Weights of a small transformer language model: 10 layers.
Each number is 128 + 24 x the weight over the matrix's rms, rounded and kept within 0 to 255. Layers, rows and columns count from 0. Numbers have three digits each.

# k: layer 5 attention key, 96x96, rms 0.0636, rows 91-95, columns 48-95
# q: layer 5 attention query, 96x96, rms 0.0639, rows 92-95, columns 48-95
# v: layer 5 attention value, 96x96, rms 0.052, rows 64-85, columns 48-95
# o: layer 5 attention output (transposed), 96x96, rms 0.0666, rows 64-84, columns 48-95
k91:115149107125081141140138123154138122144080143146145112118133108133124097135125157140114130122145072114136174085166118131126096112157148117111097
q92:113097133122134220144143061164106202149123120126129148114106085219121130119156103110126108115143130142118099159112111097125107116094136133083169
k92:154100110062094146164161064145102157175164101144095149142136104156113124115104126120135191145175121137115089164180137132116144109131139110107154
q93:134121115104096139170140142151101122144172147153163119141134160154095052122080150102091108163179076093111138113156117143118128125121101132132125
k93:136118094160077137154153124128133103130081182118155159112122123126102110148103101110122105136108101125102156081149110148146127124149127111090129
q94:147124156121136069132146099144134082100128131073070135143087146136199199137137111151187133088061158140104098110122109135143145128125127094139133
k94:104182152106138115118097117165151143119130068129105075117130112136154134108146165152142128124148140127157087106090128082103106122090174136155147
q95:120108129129058100140162110162139130086107129064125146131111178165121146126121122155172113120105105170136106104145117153137126102102160099134104
k95:102150152093086191194131106146093153101127129132173110085123160179149125121099133113138157146149084151139150129130092075124063157088188108111094
v64:145143159125119107153149115122104136139103132112104131117081133133170133132135135124159118132136143147131139101102105134125112114124113111125157
o64:124151135126150167130137142144140149163154137132128147119124109134093146103163105123141107094143155115110124137134145123148083151142136105110116
v65:136116150132110186127082130127149151087135116146110151116154122127106134127123104158158135130121110102123103131126116128143102148142151143122116
o65:149117115126102098117144134111111102121128110132130100124132143127124121148117141105098141169124143156128191171141134156139163135154083111086152
v66:139123091130112123135143142108139113148118117135104132146136140098155148114141132149141124146131125129146112147129139096110153140136128151087156
o66:134099143173120086138126121155122142107120113125105144119104140145107095144128107119121145153070129087123119094157130144140121107102129126137141
v67:140139125146121150128124106131147124118106117141130110118110132101152186116123139127121129132138118122133120095127078124116086141145139119116105
o67:148129109080126149133130124106084139126124115142122119125113143124095122114131118111131135139132154154118223163117140135136136127163124142117111
v68:154129119149110173124079126134134168111139153140118132136070091139139148147139121106103163102105130104139123118112132109140137124132112118119141
o68:123115149128114096143104128116127122127155124115150140094120108147125122123120121140143135114102119161112078136113143138103105130112098099122119
v69:115125128138120107133136095133110154135117108126126117100112124130120086166154116111120133129112105146127109127105126140122164099114151133132132
o69:129145100080146162128158137107109129147110138123136138148150127122136124104117120109111138125133134132129194134129094120138124134155135163123092
v70:179134119161158146085130156114133112139145157109105132153094170124120163112094108104125110101096131116124128125130107134152129155172105108141128
o70:100099154161116081127104111159155120129126125123136128085110095146136169145148127152149138124117111148146044112106144126127133125096122106139148
v71:119120084133109131099117125101117131144093147090121129152178100122176099064132133128107133140167129119101118132132129152124135148105110129126138
o71:126121128145098130164110121154116151111110131142101172154127137139148112139141120128118114123132151106132121098160117122151144128123133120130130
v72:148122109184141157101135136130092170136119163121112111129094123118119154092136091091134106119084138131138118144101146111145130142133148113144125
o72:125101161128099106121109130150164121146111151151149124086116106143136155142154157130118126110102107135138057077107119113110103142122130099156107
v73:125141137092116137119131145133135104121148107114122112162173131148131102155116129149126142130132166119116103117130148152088176161133098145129107
o73:090105139096140118127167139158136139124115129128116140164145129120158101114118132072128104144103146123165147101158113119141118103098154126122131
v74:125151088098163088131131132112141087138138097181117109158135138111136120147120141148116146134169139125139111125100114149132177139118184143122107
o74:103088106111114151159121126134089175120132131123143141120147138130121096114116101096128147126135100119177195089143103138130122111154144174122133
v75:146148150133115131104123133142136133150159133107130138111128108141097150145102101149119119127152157134135100119134122166102141159149139147142131
o75:111113136105128095147123127159140134148137150101131106116132108129149147131136134116135116109127137142118134142140146130154125144114136106106164
v76:131140119136123150123116111124136133147158152123125119118112079125088113120143133097129159112142132099172124129132117143122104137122161113138129
o76:143106136077136125130128134100113142108121128142128122148145125117133107130114125130116130112140105139108130139117132121113141126132114164151114
v77:122179162159131170123180132152141119122125133111130133133124137129124132126127099138136150103166106112142131117125088109125131110142131087135103
o77:147140140072105142109141111114110127126116113138119114138145144124139109119135136116139131112148171128102164164118155127125112136148125138126116
v78:133129126145125098109146122129135139110096139134155122128118129159141143164152101163173134152126141132129121106105155138101142106105136109122130
o78:120137123130096148135143134146123139167139124128126136131127116122171119113131148117121099122144148118136166127135103158165118148126137102081140
v79:126107144137118122137095132157156139124138122116138171095140111121125143118120140110168137124106131145153130122136113095112124169136159154138119
o79:147147113127135130142155150102103124124153129114119100122142127123109125135136133118114139171133152159120216170137143146128147123147125137119155
v80:145076098184134123155146101124089157124138166111148111126111108143130127110159113097126114124094149137113137136127113160151101148113148140136143
o80:119123155144128105134116117162179104146077139145135135094126101130129174155136133149136103114150093152129071116106111120134149145100130125157109
v81:130117110106141113178133139130130167102111140125133103135124096142116120177132127125132139154153143131114118107146153099157085144142129120140177
o81:126144148129131133143126141105152135145118163133118111122131133119124124123104108125131117106143098149145130150137088148165132136147124121116115
v82:141112134112109136113152145103114132135126149119064130140129148143148128135125124158118126132126140100109139126151162149135142136123118140141130
o82:109107147168114094134110117164163125122132128119143125115125128132120124145121133140133130111115126117135040091113122115146133125108128113131124
v83:123115103139139111107123134102117112160125111089122138131146127157139118106149131119131108134124140116130116141115184184122139124111121123125154
o83:096104144161136104147124138168136142122120142110144153113112105125121143136122128157125112129113097102131080081129110131141131122088139120134147
v84:097138089105113171110159104101117166109149103124136129113119161128105115137124131110115135149143141151138139130128156092116119162134146123117130
o84:155127134131106092119133138124138145116124153116103100162125113108166125106116118114127130119110128119148153097164091124128152118151117124140124
v85:145139093114117124137115114132138113124119126140121134120155103088142112149102128182158112132136131151103132141147166161106143146141115190160134